config.toml
hidden_size = 768
num_key_value_heads = 6
norm_eps = 1e-06
init_std_qkv = 0.018
init_std_down = 0.0
lr_mult_qkv = 0.4
decay_shape = "linear"
final_lr_fraction = 0.05
max_seq_len = 512
dataset = "wikipedia_en"
Each number is 128 + 24 x the weight over its row's rms, rounded and kept within 0 to 255. Layers, rows and columns count from 0. The size above them is the row's rms in percent of the matrix's.

# layer 4 MLP up, 1792x768, rms 0.14, rows 714-731, columns 128-255
size [ 93 115 108  93 102 103 100 104  98 112 100 114  96  94  99 101  97  94]
[[122 131 114 143 140 123 131 127 127 172 130 131 137 100 123 147 147 133 136 156  62 120 129 137 145 122 139 173 129 156 149 134 119  81 115 138 158 153 135 141  78 148 131 136 128  94 143 135 144 125 153 127 134 147 141 154 122 122 113 148 160 123  74 139 113 107 162 109 116 153 129 127 145 102 117 191 124 115 141 151 171  97 135 154 133 131 130 186 100 118 140 153 132  96 141 105 108 143 109  97 138 128 127 132 110 135 156 137 131 122 168 138 112 159 143  96 130 146 119 134 125 164 138 163 186 141 120 123]
 [129 126 132 128 153 112 142 140 158 112 134 127 158 100  84 131  64  94 150 132 144 104  84  99 108 157 119 141 112 112 118 141  99  96 118 127 137  89 111 118 159 103 137 123 104 163 164 137 146 149 122 154 149 152 144 146 126 139 134  61 148 164 116 139 108 130 116 139 102 148 120 152 118 154  76 136 130 121  63 120 172 135 135  99  72 133 163 110 131 103 131 139 152 101 156  93 112  66  91 155 108 111 122 114 109 123 104 142 159 165  96 129 141 132 101 127 160 130 154 125 153  80 148 134 143 136  98 163]
 [ 97 174 168 143 120 109  94 103 163 114 161  93 139 130 110 106 164 108 109 162 126 126 135 122 126 155 140  95 148 125 147 133 107 145 123 132 119 114  79  80 118 164 161 152 109 126 152 107  86 130 131 159 123 163  79 150 152  98  75 131 130 151  91 138 127 116 115 150 119 125 130 163 165 121  76 142 136 132 125 151 126 148 137 134 119 151 150  95 145 137 156  99 175 133 169 127 106  92 111 131 114 127 117 136 110  90 125  82 111 159 156 108 152 129 125 106 118 149 115 142 116 127 128 116 117  74 126 168]
 [177 104 116 110 119 158 123 149 107  93 104 160 155  93  85 143 144 193 166 134  88 116 133 118 111  92 117 101 127 131  96 118 100 123 178 127 163  95 101 126 108 145 165 125 170 152 168 125 163 165 137 109 131 133 120 102 169  94 105 139 158 172 125 151 101 119 114 169 139 101 150 129 121 122 104 108 118 103 107 133 109 129 116 137 125 141 136 122 120 137 109 102 153 121 119 153 168 144 111  93  94 123 116  90 122 105 144 171 160 116  87 133 178 109 117 111 107 165  95  80 143 147 146 177 152 136 152  98]
 [131 121 153  98 126 152 134 112 126 130 147 156 172 121 183 117 115 125 156 112 137 127 137 154 113 109 130 133 127 112 116 158 112 162 119 131 152 138 167 135 116 129 103 131 161 141 123 117 165 134 148 114 128 121 173 146 121 151 140 160 123 173 129 115 115 169 120 155 115 114 157  85 124 152 103 105 121 143 151 131 147 130 126 129 117 122  63 159 104 143  59 134  92  91 120 121 140  85  94 133 135 134  83 143 120 103 140 178 110 122 128 116 132 144 145 124 145 162  93 110 119 145 129 176  97 110 111 132]
 [ 85  95 102 123 123 119 147 106 100 114 119 122 182 159 152 156 136 133 125 114 122  97 146 107 176 129 165 106 145 148 120 144 161 164 163 137 121 128 122 123 142 110  95 118 135 114 123 160 137 151  94 156  95 121 109 123 121 105 131 103 129 110  98 107 157 117 143 101 141 110 134 101  82 147  81 151 164 106 102 134 126 125  95 114 135 149  85 136 143 113 134 145 150 101  99 128  87 112 105 119 109 106 129 129 137 172 133 103 151 156 122 136 115 109 100 152 172 147 161 107 136 122 130 132 140 156 150 108]
 [147 108 127  74 116  99 137 113 147 149  99 123 128 154 119  85 112 148 133 135 115 154 128 143 171 127  85 133 145 119 155 119  80 119 108 120 108 116 136  68 124 134 172 148 166  77 152 129 102  97 108 154 135 113 108 146 144 119 111 144 107 131 165 150 117  93 123 113 151 107 192  99  99 192 130  98 134 103 119 164  96 154 153 121 112 173 106 133 160 166 119 123 128 126 136 149  95 134  88 125 118 136 130  83 115 141 146  67 102 119 155 119 108 118 180 164 156 113 135 106 101 133 153 147 171 158 138 141]
 [148  91  72 146 129  82 118 121 155 104 134 190 126  95  99 124 117 151 143 126 120 124  91  77  96 115 131 147 180 158 133 101 133 173 145 127 110 155 153  77 124 126 135 108 106 140 149 134 111 124 127 106 169 146 138 178 131 115 164 130 135 122 137 106 147 106 117 118 128 162 134 103 119 136 150 145 162  90 119 154 120 126 108 131  97 159 132 162  82 106 129 100  94  97 137 123  99 150 103 127 103 120 181 164 129 146 112 163 104 155 165 114  96 118 151 137 131 127 129 145 111 130 126 189 106 130 145 120]
 [148 128 145 114 136 143 117 121 173 170 110 152 113 105 148 150  46 173 122 134  83 147 151  85 120 136 123 110 114 137 101 127 115 139  93 187 137 117 129 138 153 103 158 128 139 122 122 130 119 154 121 112 109 141 143  78 103 145 149 120  90 156 133 154 129 154 129 121 158 143 167 109  94 162 140 124 106 127 163 124 134 137 105 111 175 145 143 140 145 119 152 123 115 122 126 122 140 163 143 113 124 123 166 137 134 138 101 150 115 100 132 144 143  69 134  78  89  97 125 133 151 138 118 113  78 133 151 110]
 [120 123 127 125 131 124 122 145 120 133  95 125 118 158 142 111 116 130 113 197 128 120 120 144 162 144 140 128 103 119 177 142  95 135 148  88 103 136 126  90  83  95 168 151 114 140 101 156 100 107 125  97 101 129 126 144 150 111  91 127  96 138 115 157 148  83 144 105 154 140 138 150 139 118 110 140 101 134 125 143  94 119 120 151 118 116 137 153 132  99  94  57 106 164 110 107  78 142 133 110  95 160 107 113 135 102  89 111  97  76  98 122 118  90 115 121  85 145 114 132 108 125 121 116 131 138 115  83]
 [ 98 139 174 123 152  80 130  96 137 162 115 133  83 131 146 139 157 139 117 164 150 183 138 104 121 146 130 127 137 144 159 100 126 120 110 134 101  92 147 125 105 155 114 101 140 135  85 143 101 108 120 121 118 148  88 115 121 127 134 116 150 164 104 107 107 113 154 162 116 151 116 119  96 103 113 117 137 120 151 120 148 143 108 108 140 112 128 148 133 146 104 175 120 150 148 107 115 114 104  81 159 159 113 141 136 165 159 122 123 117 129 166 164 102 121 105 103 145 116 148 151 125 141 170 164 116 142  81]
 [144 139  90 125 105 104 139 145  99  69 144 123  98 140 121 106 113 171 134  74 123 165  92 124 127 167 157 144  93 113 120 113 115 160 132 127 108 160 133 121 144 156 176 113 101  91 103  75 126 141 153 146 132 131 103 115 127 124 107 135 138  98 107 126 112 142 140 141 114 110 116 175 145 134 116 115 140 107 118 133 149 114 114 144 136 131 100 150 107  86 130 111 116 139 142  98 136 121 127 142 158  60 176 123 112 128 127  87 135 180  87 103 131 168 120 156 125 115  87 133 117 152 165 145 125 122 147 101]
 [122 102 111 179 121  97 157 101 121 151 103 117  91 123 161 111 124 123 116  87 124 121 144  93 133 115 120 164 146 123 115 139 150 100 108 166 128 138  92  78 118 101 122 160 165 133 102 128 108 124  73 118 107  89 173 133 164 113 151 156 139 108 131 109 115 146  74 129 109 154 141 148 129 113  59 143 114 139 141 150  96 102 143  94 142 151 142 129 143 111 148 132 128 106 130 112 134 154 150 111  83 149 136 104 104  89 134 127 119 107 143 121  57  88 137 127 113 139 129 113 111 124  97  86 124  93 132 144]
 [105 114 118 141 124 155 108 122 133 110 159 152 126  98 116 126 126 119 114 114 140 149 101 110 155 146 150 138 172  94 147 109 148 142  96 122 125 170 123  66 121 126 138 118 133 136 138  66 121 157  96 151 169  99 122 123 119 105 144 103 148 115 105  72  83 116 145 120 114 135 147  97 160  93  90 111 120 124 153 108 103 154 149 159 142 118 148 111 139 170 156 167 132 140 111 128  80 115 103 120 123 118 151  87 151  98 117 101 127  88 161 123 118 110 126  91  94 145 107 171 158 149 119 100 121 150 156  97]
 [106 133 125 156 137 141 106 130 152  95 131 136  83  75 165 155 116 130 132 116  94 125  93 154 129 108 129 154 152 105 162 138 105 120 103 135  96 135 133 118  88 122 141 136 112 119 112 140 132 142 140 123 130 143 148  98 105 157 101  90 127 151 108 161  75 117 114 147 171 142 143 101 134 189 138 145 117 100 107 123 146  63 151 135 124  94  97 110 138  96 166 114 108 118 115 119 125 121 197 107 120 110 158 115 121 116 134 135 156 139 133 112  90  97 136 166 117 184 194 117 140 154 158  95 146 125 120 122]
 [113 124 122 110 125 127 157 159 151 143 148 120 125 153 117 124 140 149  94 144 152 163 139 176 157 126 136 125 132 140 149 157 136 142 132  76  99  95 132  78 129 124 108 128 107 164 160 129 114 160 117 139 109 146 112 110 122  95 120 129 108 140 145 111  85 137 114 127 157  98 110 107  78 106 127 166  96 158 114 122 162 167  78 134 122 140 137 128 117 138 154 135 116 108 139 115 114 130 119  86 138  87 139 122 129 170 143 166 137 179  55 151  92 122  96 158 124 122 127 146 121 115 132  90  91 100 158  77]
 [158 125 106  92 105  93  95 156 122 146 111 134 124 137 119 168 136 131 146 126 113  76 122 140 145 110 120 119 156 166 121 112 110 152 173 108 109  99 124 120 120  96 123  99 143 140  89 141 158 157 142 152 113 167 125 103 149 111 169 130 149 100 124 131 124 102 115 121 127 100 104  75 168 123 142 135 146 123 169 120 136 118 116  98 132 129 175 175 109 114 138 135  86 145 114 165 131 144 116 197 120 137 120 109 125 171  99 142 129 123 114 123 119 110 140 130 137 105 104  90 110 113 136 103 119 139 123 101]
 [ 98 115 111 156 112 114 147 113 110 117 164 116 126 128 144 102 171 130  97  88 111 123 168 111 111 122 185 124 103 132 158 100 117 154  98 149 145 147 108 131 107 193 107 118 145 100 128 138 120 146 123 114 146  97 124 121 118  99 163 150  73 121 142 128 166 116 173 143 123 118 113 128 108 132 128 119 158 118 154  94  97 131 127 124 130 135  75 121 123 137 150  85 110 136 147 126 176 123 155 116 143 150 145 142 103 134 130 139 157 145 117 126 148 150  84 128 113 121 129 145 109 146 127 148 164 133 120 136]]
# layer 4 MLP down (transposed), 1792x768, rms 0.0578, rows 714-731, columns 128-255
size [ 95 110 102  92  97  98  98 100 105 103 100 107  98  94 100 101  96  92]
[[143 124 143  93 125  66 102 125 122 139 102 120 177 120 142 142  97 121 115  98 116 133 113 145 135 151 132 116 143 125 145 123 151  91 129 103 111 152 127 128  92  96 133 159 145 123 145 153  95 126 121 162 100  89 128 139 128 146 105 142 131 147 131 142 120 106  94 129  82 146 132 134  98 179 167 103  77  79 152 136 110 136 144 112  72 121 113 131 133  98 204 127 132 137  98 132 127 105 160 180 143 160 156 107 113 103 111 117 146 145 102 162 136 106 162 126 172 138 108 108 107 135 119 182 127 190 145 164]
 [143  88  94 159 147  90 120 135  64  80 149 116 116 135 100 114 144 142 161 149 125 116 117 142 137 145  97 152 113 150  97 183 150 118 154 101 103 154 109 138 109 148  94  95 157  97 143 129 104  97 131 147  82 135 182 107  94  96 161 151 113 122 134 126  87  46 143 133  84 107 136 132  95 105 169 130  92  99 165 150 127 124  85 134 104 105 149  97 154 118 141 169 101 110 131 149 116 122  85 111 146 136 133 145 129  98 110 147  95 133 114 166 125 137 128 123 128 148 170 103 129 165 125 154 191 162 105 143]
 [ 78 119 128 153 120 114 105 112 100 120 168 135 129 102 167 114 125 100 113 153 158 122 157 146 166 168 112 120 154 138 111 114 127 116 105  86 129 145 133  75 127 144  88  97 119  97 157 142 140 144 122 120 161 138 121 127 104 122 150 139  70 115  77 145 146 107 130 100 156 114 152 140 125 131 133 182 147 158  76 109  92 131  94  93 132 150 121 134 101 105 151 139 154 110 129 148 126  86 137 166 130  89 119 152 164 135 125 165 109 122  87 107 125 124 207 121 122 116 112 130 157 120 128 120  82 106 124 115]
 [132 133 140 109  89 164  96 112 112 156  99 150  94 161 159 122 119 114 144 141 138 129 105 119 128 118 131 143 141 112 146 131 139 149 112 136 122 140 152 146 111 140  89 109 112 103 153 108 149 154 177 172 167  87 156 151 110 120 129 136 136  99 106 118 145 131 125 145 115  77 110 116  83 130 156 160 159 110 139 116 160 129 113 152 158 123 125 104 184 175 125 151  99  75 146 121  96 147  93 216 122 104 135 108 143 147 120  95 133 121 117 125 163 105 102  79 100 132 108 137 149 115  77 139 112 157 124 124]
 [120 183 137 123 118  84 135 176 155 117 179 127 160 155 130 127 135  90 103 120  62 133  90 166 142  91 113 138 136 127 151 140 180 147 143 169 119 124 164 150 155 135  80 125 102 137 133  88 144 118 136 130 176 100 146 119 158 153 166 163 154 123 189 188 117 116 128  97 145 129 147 141 130 133 124 123  86 122 120 139 140 164 127 123 101  94  93  90 144 129 136 138 108 107 155 113 129 149 106 108 162  92 147 126 131 112 124 145 146 112 133 144 141 147 136 159 167 168 134 134 112 144  86 138 134 162 165 105]
 [165 138 153 117 125 176 118 124  86 168 150 100 139 102 122 123 128 147 137 146 110 116 125 143 129 109 142 136  71  93  99 132 141 131 133 166 108 190 126 144 136 103  96 135 147 150 126 139  96 126 132  55 122 138 127 134 123 146 160 164 122 140 132 127 124 134 142 119  88 156 149 132 126 119 119 122 125 132 115 139 113 120 103 130 166  88 146 127 133 146 127 142  78 142 156  97 124 126  86 122 145 110 124 126 120 117 137 131 170 165 103 148 102 162 107 124 136 126 133 130 139 110 186 129 117 106 123 128]
 [148 126 128 132 110  63 150 135 108 139 122 107 107 106 136 119 149 124 140 139 138 107 109  92 132 142 151 134 121 122 130 135 114 167  88 102 154  92  83  75 130 118 114 159 106  91 142 144 134 123 129 163 162 158 146 160 124 129 136 126 113 141 129 126 124 101 133  96 144 153 117  97 142 152 126 144 118  90 101 137 131 112 119  93 173 126 176 136 120 153 115  97 129 153  94 123 112  77 113 126 156 177  97  91 105 138  98 115  86 113 137 136 122 103 123 130 104 122  96 120 125 174 118 136 130 151  81  91]
 [128 115 174 137 139 139 139 145 155 123 118 102 150 121 143 145 101 157 139 131 167 129 116 107  98 112  98 129 162 122 141  94 141 146 108 136 167 135 124 140  73 150 133 141 127 189 126 126 109  86 110 129 144 185 144 116 137 150 151 137 152 144 119 122  99 119  80 119  98 106  89 166  93 108 183 123 119 149 139 185 127 149 114 111 112  78 106 132 107 108 168 127 117 153 108 129 127 145 123 133 121 159 119 182 120 136 142 162 112 127 130 162 149 112 141 105 130 134 139  82 104  97 165 118 110 108 169 139]
 [149  98  85 118 146 115 123  83 157 135 170 109 117 142 124 153  98 108 120 117 108 121  87 103 127 125 131 117 159 163 174 157 122  99 138 174 146 112 198 129 113 140 121 141 117 133  91 124 103 115 122 121 121 117 112 134 114 161 102 103  72 139 109 139 118 121  99 158 144 133 107  93 154 123 121 139 139 139 148  80 125 123 153 122 119 104 127  87 180  90 125 135 136 155 183 110 139 171 125  66 151  97 164  58 125 167 158 141  96 136 137 133 151  95 109 123 130 144 133  85 172  90 108 133 143 165 154 137]
 [124 120 157 107 112  67 132 128 135  90  85 158  96 110 150 102 129  83 131  94 127 126 102 148 105 113 137 128 129 108 175 110 105  99  99  90 131 126 113  65  88 105 150 137 130 121 100  98 108 121 175 108 128 115  94  97 121 145 107 133 109 139  85 106 169 139 121 120 165 121 138 119 124 148 144 141 121 139 140 123 106 110 126 172 140 127 115 150  93 120 129 111 158 109 112 175 104 137 146 164 112  95 139 124 101 137 144 125 170  72 137 122 108 101 126 101  94  95  96 139 136 115 117 113 170 124 139 118]
 [148 116 134 119 105 129 123 111  97 137  75 152 113 108 135  98 100 123 124 108 138 109 123 162 177  99  92  76  94 137 114 170 152 115 164 118  93 139 135  88 122 129 112 128 127 110 114 120 122 118 107 102 112 162  94 156 150 199 141 157 113 137  94 171 112 122 159 128 126 147  91 144 115 129  88 127 124 134 132 149 101 134 112 110 124  96 116 136 129 129 130 113 153 129 157 134 127 134 108 149 109 125 144 100 120 128  84 103 141 123 112 133 147 164 139 165 122 124 119 107 143 150  87  75 118  90 119 143]
 [140 135 144 113 129 120  99 115 114 131  97 129 108 150 121 102 123 128  97 101 118 191 134  89 110 132 132 147 126 121 137 126 131 140 140 170 102 119 128 115 109 150 135 102 142 154  94 132 118 123  99 166  97 124 100 111 135  86  85 142 125  96 157 168  77 115 125 141  98 119 119 132 115 160 109 120 147 133  99 127 148 145 132 133 135 136 108 131  62 109 135 169 104 141 191 111 162 133 111 113 114 134 146 163 171  59 121 114 140 138 122 106 132 145 160 155 186 137 104 117 142 116 151 115 177 123 136 155]
 [135  80 106  81 129 151 135 134 105 123 128 131 111 117  82 148 119 138 150 139 160 132 161 160 150 137  87 114  89 143 116 135  96 100 101 123 139 139 139 130 150 137 142 138 136 135 154 139 112 141 198 133 168 157 146 137 125 119 129 127 118 126 144 126 125 107 155 107 115 151 113  84 146 149 126 115  98 135 129 142 119 163 119 108 149 141 156  87 109  97 132 128 118 169 118  63 114 109 123 158 125 120  67 150 115 113 117 141 136 143 106 150 127 128 122  98 120  89 136 153 144 143 146 113 106 119 122 166]
 [115 103 108 141 147 104 107 129 142 132 119 100 101  67  89 133 112 138 153 121 131 109 137 133 155  92 140 151 124 135 134 141 151 105  72 120 103 103 140  82 144 130 130  79 124 131 146 115 132 139 149 119 131 138 109  96 116 132 133 134  97 142 153 140 102 163 110 124 131 151  82 166 113 149 124 161 133 131 116 115 158  91  81  90 140 159 182 101  95 112 121 153 205 157 177 101 128 103 101 160 124  76 139 120 110 131 111  79 122 123 134 151  73 134  80 111  90 134 163 112 131 140  60 122 122  83 106 118]
 [140 149 111 128 134 102 125 133 107 152 136 113 141 122 124 141 137 126 134 119 130 152 105 147 156 148 110 162 150 139 168 100 128 155 190 116 140 179 121 139 124 154 139  96 150  95 140 162 133 112 116 109 113 150 104  87 120 132 161 167 158  94 147  97 151 107  74 123 112 139  82 115 147  94 140 138 128 125 156 151 127  84 115 160 143 161 182 138 133  79 180 135 123  93 146 177 110 148 106 132 125  95 121 155 121 155 113 148 173 132 111 176 161 133 160 160 135 130 127 152 117 144 149 140 141 118 149 114]
 [145 102 106 117 113 129 130 139 115  82 108  90 143 135 173 114 121 122 135  98 161  70 127 152 154 120 123 123 112 137 117 164  93 129 125 140 110 134 163 148 105 111 152 162 170  85 135 178 149 118 124  79 111 118 130 144 150 139 118 119  90 183 100  63 121 132 102 149  96  86 129 151 131 190 135 116 132 137 133 150 119 146 113  88 104 133 145 133 135 141 123 106  98  99 116 129 127 120 128 153 134 139 103 116 108 173 148 157 154 102  81 110 166 134 135  99 118 127 160  94 115 104 158 118 152 155 183 140]
 [113  94 132 120 148 115 138 122 183 174 121 123 166 158 141 114 147 112 110 115 156 163 116 100 155 123 107 136 122 126 131  86 106  89 142 123 118 158 119 127 129 126 138 120 107 148 142  79 188 123 115 138 133 120 150 113 121 147 140 120 139 164 128 123 111 108 105 136  87 186 118 137  85 119 172 121 140  92 123 120 144 118 140 153 125 124 143 129 120 181 119 200 147 117 107 118 121  93 118 126  79 139 137 142 145 124 149 152  82 126 106 145 135 110 137 123 137 147 113 135 114 113  99 144 110 120 113 101]
 [141 128 160 108 117  98 112  93 124 149 137 145 131  82 109 157 123 145 135 129 107 156 145 153 135 164 135  87 128  72 132 174 169 125 113 127 145 129 109  90 167 112 118 111 126 144 114 111 109 117  95 140 133 122 134 117 118 192 100 140 162 157 152 145 162 129 135 106 134 134 133 141  97 125 157 135 137  69 104 142 122 122 146 134 144 127 131  82 178 143 125 127 115 128 100 144 113 130 141 143 121 138 143 123 112 103 101 100 147 179 128  95 154 145  92 119 125 115 142 129  90 142 155  81 162 131 114 113]]
# layer 4 MLP gate, 1792x768, rms 0.131, rows 715-732, columns 128-255
size [113 109  93  96 102 100 100 106 101  99 114  98  97 103 103  96  96  89]
[[166 118 127 147 170 156  64  93 136 127 138 121 154 109 110 145 127  82 138 144 133  92 100 142 115 104 137 108  84 158  81 123 118 144 109 111 117 107 105 141 136  93 173 140 110 125 154 149 139 125 148 181 149 126 144 125 149  70 123 130 140 129 146 140  73 115 119 132 133 119 136 126 133 129 104 153 126 108 112 141 141 163 112 123 135 137 137 115 117  98 138 144 124 127 114 115 105  81 129 133 162 157  80 120 166  66 105 154 149 109 151 110 142 145 136 122 161 146 155 162 171 194 123 144 146 135  94 123]
 [111 137 149 171 101 111 119 113 142 124 141 146 142 125 157 123 128 141 122 167 132 145 153 158  86 148 121 164 122 123 116 131 134 142 114  89 190 122  88  44 160 134 149 109 131 152 143 164 129 164 150 146 144 149  90 133 117 143  91 130 144 134 146 136 161 114 153 134 130 124 145 121 133 103 132 151 117 149 160 155 117 159 134 150 115 156  87 158 121 102 161 123 130 103 161 129 124 115 119 139 121 155 145 149 165 123 113  77 120  87 125 127 126 133 124 147 124 127 138 116 129 100 138 146  91 141 127  80]
 [107  89 118 172 122 130 156 137  84 103 127 111 133 149 130 193 138 157 112 120 161  91 150 104 112  79 152 155 117 158  99 128 143 136 117 147 135 110 117 129 121  99 115 121  99  98 133 117 157 106 146 108 111 102 131  95  92 120 152 106 119 138 141 137  97  98 144 166  84 127 145 117 100 132 164 129 111  90 135 197 109 124  83 140 121  94 114 124 132 117  86 157 130  97 118 142 183 111 146 129  85 131 171 104 147 113 112  94  90 102 133 104 131 135 114 133  94 164 146 109 113 112 174 128 160 112 118 106]
 [131 156 127 125 146 105 117 139 136  84 110 115 158 141 122  93 112 163 151 166 145  89 124 132 132  92 131 159  89 131 127 127 133 135 122 111 142 119 101 131 136 101 151 123  93 145 183 142 124 150 137 142 128 128 132 117 110 125  82 127 134 112  71 128 138 134 136 127 110 126  81 144 137 113 159 145 149 131 163 100 158 146 137 119 157  92 154 192 142 137 135 124 145  81 153 170  99 154 178 114 117 152 161 136 154 128 121 100 138 131 135 100  70  87 113 152 146 123 192 111  88 109 131 110 147  90 148  86]
 [130 113 174  99 165 102 120 141 131 111 111  87 101 142 114 127 138 115 164 145 116 169 138 113 106  88 139 155  96 137 135  94  99 154 134 118 128 126  98 164 126 109 136 109 112 169 130 118 157 140 122 106 121 117 130  85  56 149 100 139 125 142  84 115 162 120 165 111 129 131  96 111 131 177 137 140 153 132 149 150 105 110 166 141 153 136 112 165 112 144 169 137  99 157  95 114 126 120 146 147 168 151 141 154 142 113 130 125 137 136 155 132 116 135 143 102 151 153 156 129 157 113 133 171 120 131  99 136]
 [157 130 134 117 108 111 106 146  97 122  89 141 121 132 122 151 118 118 124 156 154 165 144 114 115 124 123 119 141 145 122 120 125 121 109 153 125 126 109 136  91 121 127 114 146 127 171 142 156 117 125 119 126  83 123 149 120 165  95 112  76 146 111 186 123 119 130  66 159 106 143 124  75 136 116 116  95 111 104 149 115 157 152 145 124  77 115 118 106 127 157 123 171 135 125 122 110 182 140 105 133 139 126 137 104 124 107 174 165 103 132 119 107 145 174 123 128  88 111 127  98 121 142 153 142 194  76 128]
 [153 132 131 144  99 124 137 129 136 128 109 130 106 109 152 110  94 125 144 163 155 134  96 145 155  94 146  73 112 115 140 144 172 156 123  60 108  75 118  84 155 142  90 103  86 145 113  91 157 120 135 120  96 137 109 116  98 106 113 139 141  99 118 132 128  97 155 116 110 122 137 135 119 103 116 149 132 144 143  93 116 104 134  92  99 106 127 141  87 127 161 145 181  92 112 140 106 108 145 145 132 163  87  90 133 124 113 144 144 108 116 117  70 137 132 194 143 130 111 149 142 124 106 123 134 132  83 148]
 [ 97 129 123 164 188 157  81 135 119 127 146 130  81  81  97 167 140 109 112 104 115 109 155 116 127 109 141 117 159 162 125 143 102 115 106 114 105 158 112 124 122 134 135 121 144 122  84 138 153 148 140 115 165 126 140 169 148 104 110  97  82 136  81 147 126 119 102 170  86 118 105 170 123 126 150 102 126 152  86 124 146 128 116 125  95  90 121 100 120 131 113 136 122 117 149 166 129 152  76 115 135 127 143 137  99 104 132 120  98 153 107 134 151  97 152 113 140 165 146 122 141 174 172 109 125 119 120 137]
 [ 79  82 131 124 124  98 116 123 108 129 110 105 122 147 135  82 118 145 132 156 114 152 150 114 113 104 128 122 120 110 122 137 111  95 150 105 111 120 150 105  96 147 120 119 155 113 119 102 131 143 125 131 128 145 123 138 145 116 114  79 125 137  89 113 138 125 112  96 162 150 187 104 155 124 122  90 134  97 128 144 156 132 120 171 152 164 104 120  98 163 143 126 149 152 142 141 121 137  91 150 188 154  94 157  92 143 139 130 164 131  88  98 127 132 103 139 119 147 114 114 150 150 116 100 119 107 159 122]
 [158 171 159 121 163 138 118 129 121 124 132 129 134 126 163 175  96 104 115  91 126  84 136 124 127 134 103  85 103 140  96 115 117 124 118 126 149 116 163  96 104 116 138 154 170 102 140 117 121 135 111 122 134 144 146 152 143 136 129 154  87  77 183 164 136 128 104 106  99  98 145 155 123 139 101 134 134 102 130 137 114 115 101 131 128 111 132 176 125 139 130 106 126 108 109 135 136 141 174 115 171 101 113 137 147  71 145 141 146 121 115 155 128 123 122 136 116 122 137 142 169 108 126 140 140 153 162  73]
 [150 107 114 147 122 150 110 122 137 103 121 127 141 155 116 139 109 112 132 108 136 109 153 102 171 118 147  98 108 141 129 136 155 175 144 119  99 126 145 156 134 166  84 119 157 141 144 190 146 135  95 115  99 151 126  83  89 167 146  97 131 145 111 149  87 116 126 129 127 116 171 161  84  95 130 151  84 173 141 169 111 136 147 135  96 117 126 122 111  90 137 135 153  99 159 142 122  78  89 102 106 176 138 138 144 107 146 143 146 131 162  91 130 104 129 147 113 106 134  80 128 146 141  91 138 121  89 151]
 [104 195 127  96 104 128 109 135 151 161 130 136 142 152 125 169 111 172 156 103 108 142 107 149 119 121 101 136 144 141 164  95 146 189 125 148 126 135 143 111 159 139  96  94 130 142 111 127 162  97 124 159 138  98 105 146 110 131 134 126 132 105  81 111 110 107 162 123 115 150 161 143  88 148 153 170 111 147 108 116 106 146 186 134 147 168 109 110 109 152 196 136 107 143 124 176 140 117 165 143 113 158 116 125 111 153 134 125  93 107 126  90 148 136 123 132 142 136 161 130 115 134 158 122 145 129 126 116]
 [122 156  77 160 179 138 140 196 112 107 136 129 134 152 150 131 122 144 106 110 106 107 101 141 146 144 142 163 130 115 133 138  70 127 138  93 161 135  82 147 164 107 115 175 105 136 148 150 145 121 127 116  93 142 144 102  99 140 103 163 136 113 114 126 183 124 100 122 137 147 112 139 157 119 151 148 130 114 144 149 133  98 126  87 113 139 116 167 161 131 131 127 114 100 135 140 136 127 150 153 137 162 114 123  98  88 103  71 118 142 145  99 102  96 173 201 138 120 157 106  96 121 105 144 133 122 124 132]
 [157  92  89 135 131 108  96 144 123  67 146 141 151 153 151 147 147 130 110 127 176 131 143 132 109 117  93 151 156 128 158 113 141 121  78 123 148 121  57 178 118 129 100 119  84 161  92 137 124 102 183 112 116 146 149 115  95 110 111 130 127 135 137 118 146 101 139  86 140 120  74 163 133 118 108 151 115 123 147 116 200 127 170  92 116 146 134 142 125 139 116 132 141 126  65 140 109 115 135 104 191 162 148 170 134 120 171 166 141 132  93  84 170 122 114 114  97 112 103 143 130 116 145 137 154 127 159 139]
 [155 119 148 125  90  96 111 137 113  98 153 138 129 146 120 145  83 149 145 122 130 114 114 157 131 104 137 170  93 134 113  80 139 117 142 136 153 103 111 135 129 151 159  85 151 117 164 114 187  87 162 124 143 152 138 122 165 150 136 115 132 110 149 157 102 127 101 106 107 154  99  80 134 106  84 148 125 172 154 144 156 137 147 136 111  67 125 116 148 106 147  95 136 162 132 138 110 159 133 101 138 102  72 110 131 124 110 139  82 105 134 114 151 104 158  86 137 112 126  90 101 119 115 111  75 167 133 123]
 [ 96 161 114 151 144 125 141  96 136 151 101 162 141 121 122  97 110 113  79 100 150 100 115 137 110 137 171 103  81 137 214  88 123 127 128 131 121 132 110 144 109  86 142  88 100 175  99 139  93 110 113 140 112 138  97 177  98  92 149 115 161 122 126 139 122 147 139 145 139 119 122 108 167 137 108 101 138  97 106 129 132 103 125  85 127 131  98 139 158 147 177 115 141 103 157  95 152 149 140  87 113 128 134 162 116 155 129 118 140 124 103 169 140 138 127 111 133 136 150  83 126  84 155 146 115 122 120 138]
 [ 95 180 183  62 135  90 109 113 132 105 103 128  98 105 127 120  87 102 115 153 139 100 103 133 133 117 116 142 127 163 139 123  94 154  83 101 154 130 130 164  79 143 109 113 133 143 115 108 130 141 114 153 116 161 152 165 155 170 142 136  86 131 118 109 113 130 134 135  78 146 160 140 101 127 106 122  52  86 106 108  90 102 120 139 107 109  86  98 141 121 111 117 111 115  66 140 144 128 132 135 109 101 139 128 123  70 117 132 136 144 156 116 122  83 100 162 109  90 153 124  90 150 131 133 121 144 156 118]
 [138 155 167 155 148 156 126 128 151 126 133 152 109 181 127 125 134  99 120 107 145 150 155 115 135 118 135 106 130 123 157 115 156 133 137 114 105 127 139 159 126 182 106 138  98 122 111 159 154 143 107 129 117 125 152  83 149 120  93 141 154 185 176  74 136 104 158 139 123 162 156 152 111 153  98 108 155 134 106 128 122 128 191 136 115  98 117 129 138 106 128 145 123 154 136 141 132 122  92 116  89 145 153 163 107 122 113 168 110 139 121 112 141 125 141 147 128 142 140 102 107 118 125 119 132  91 167 186]]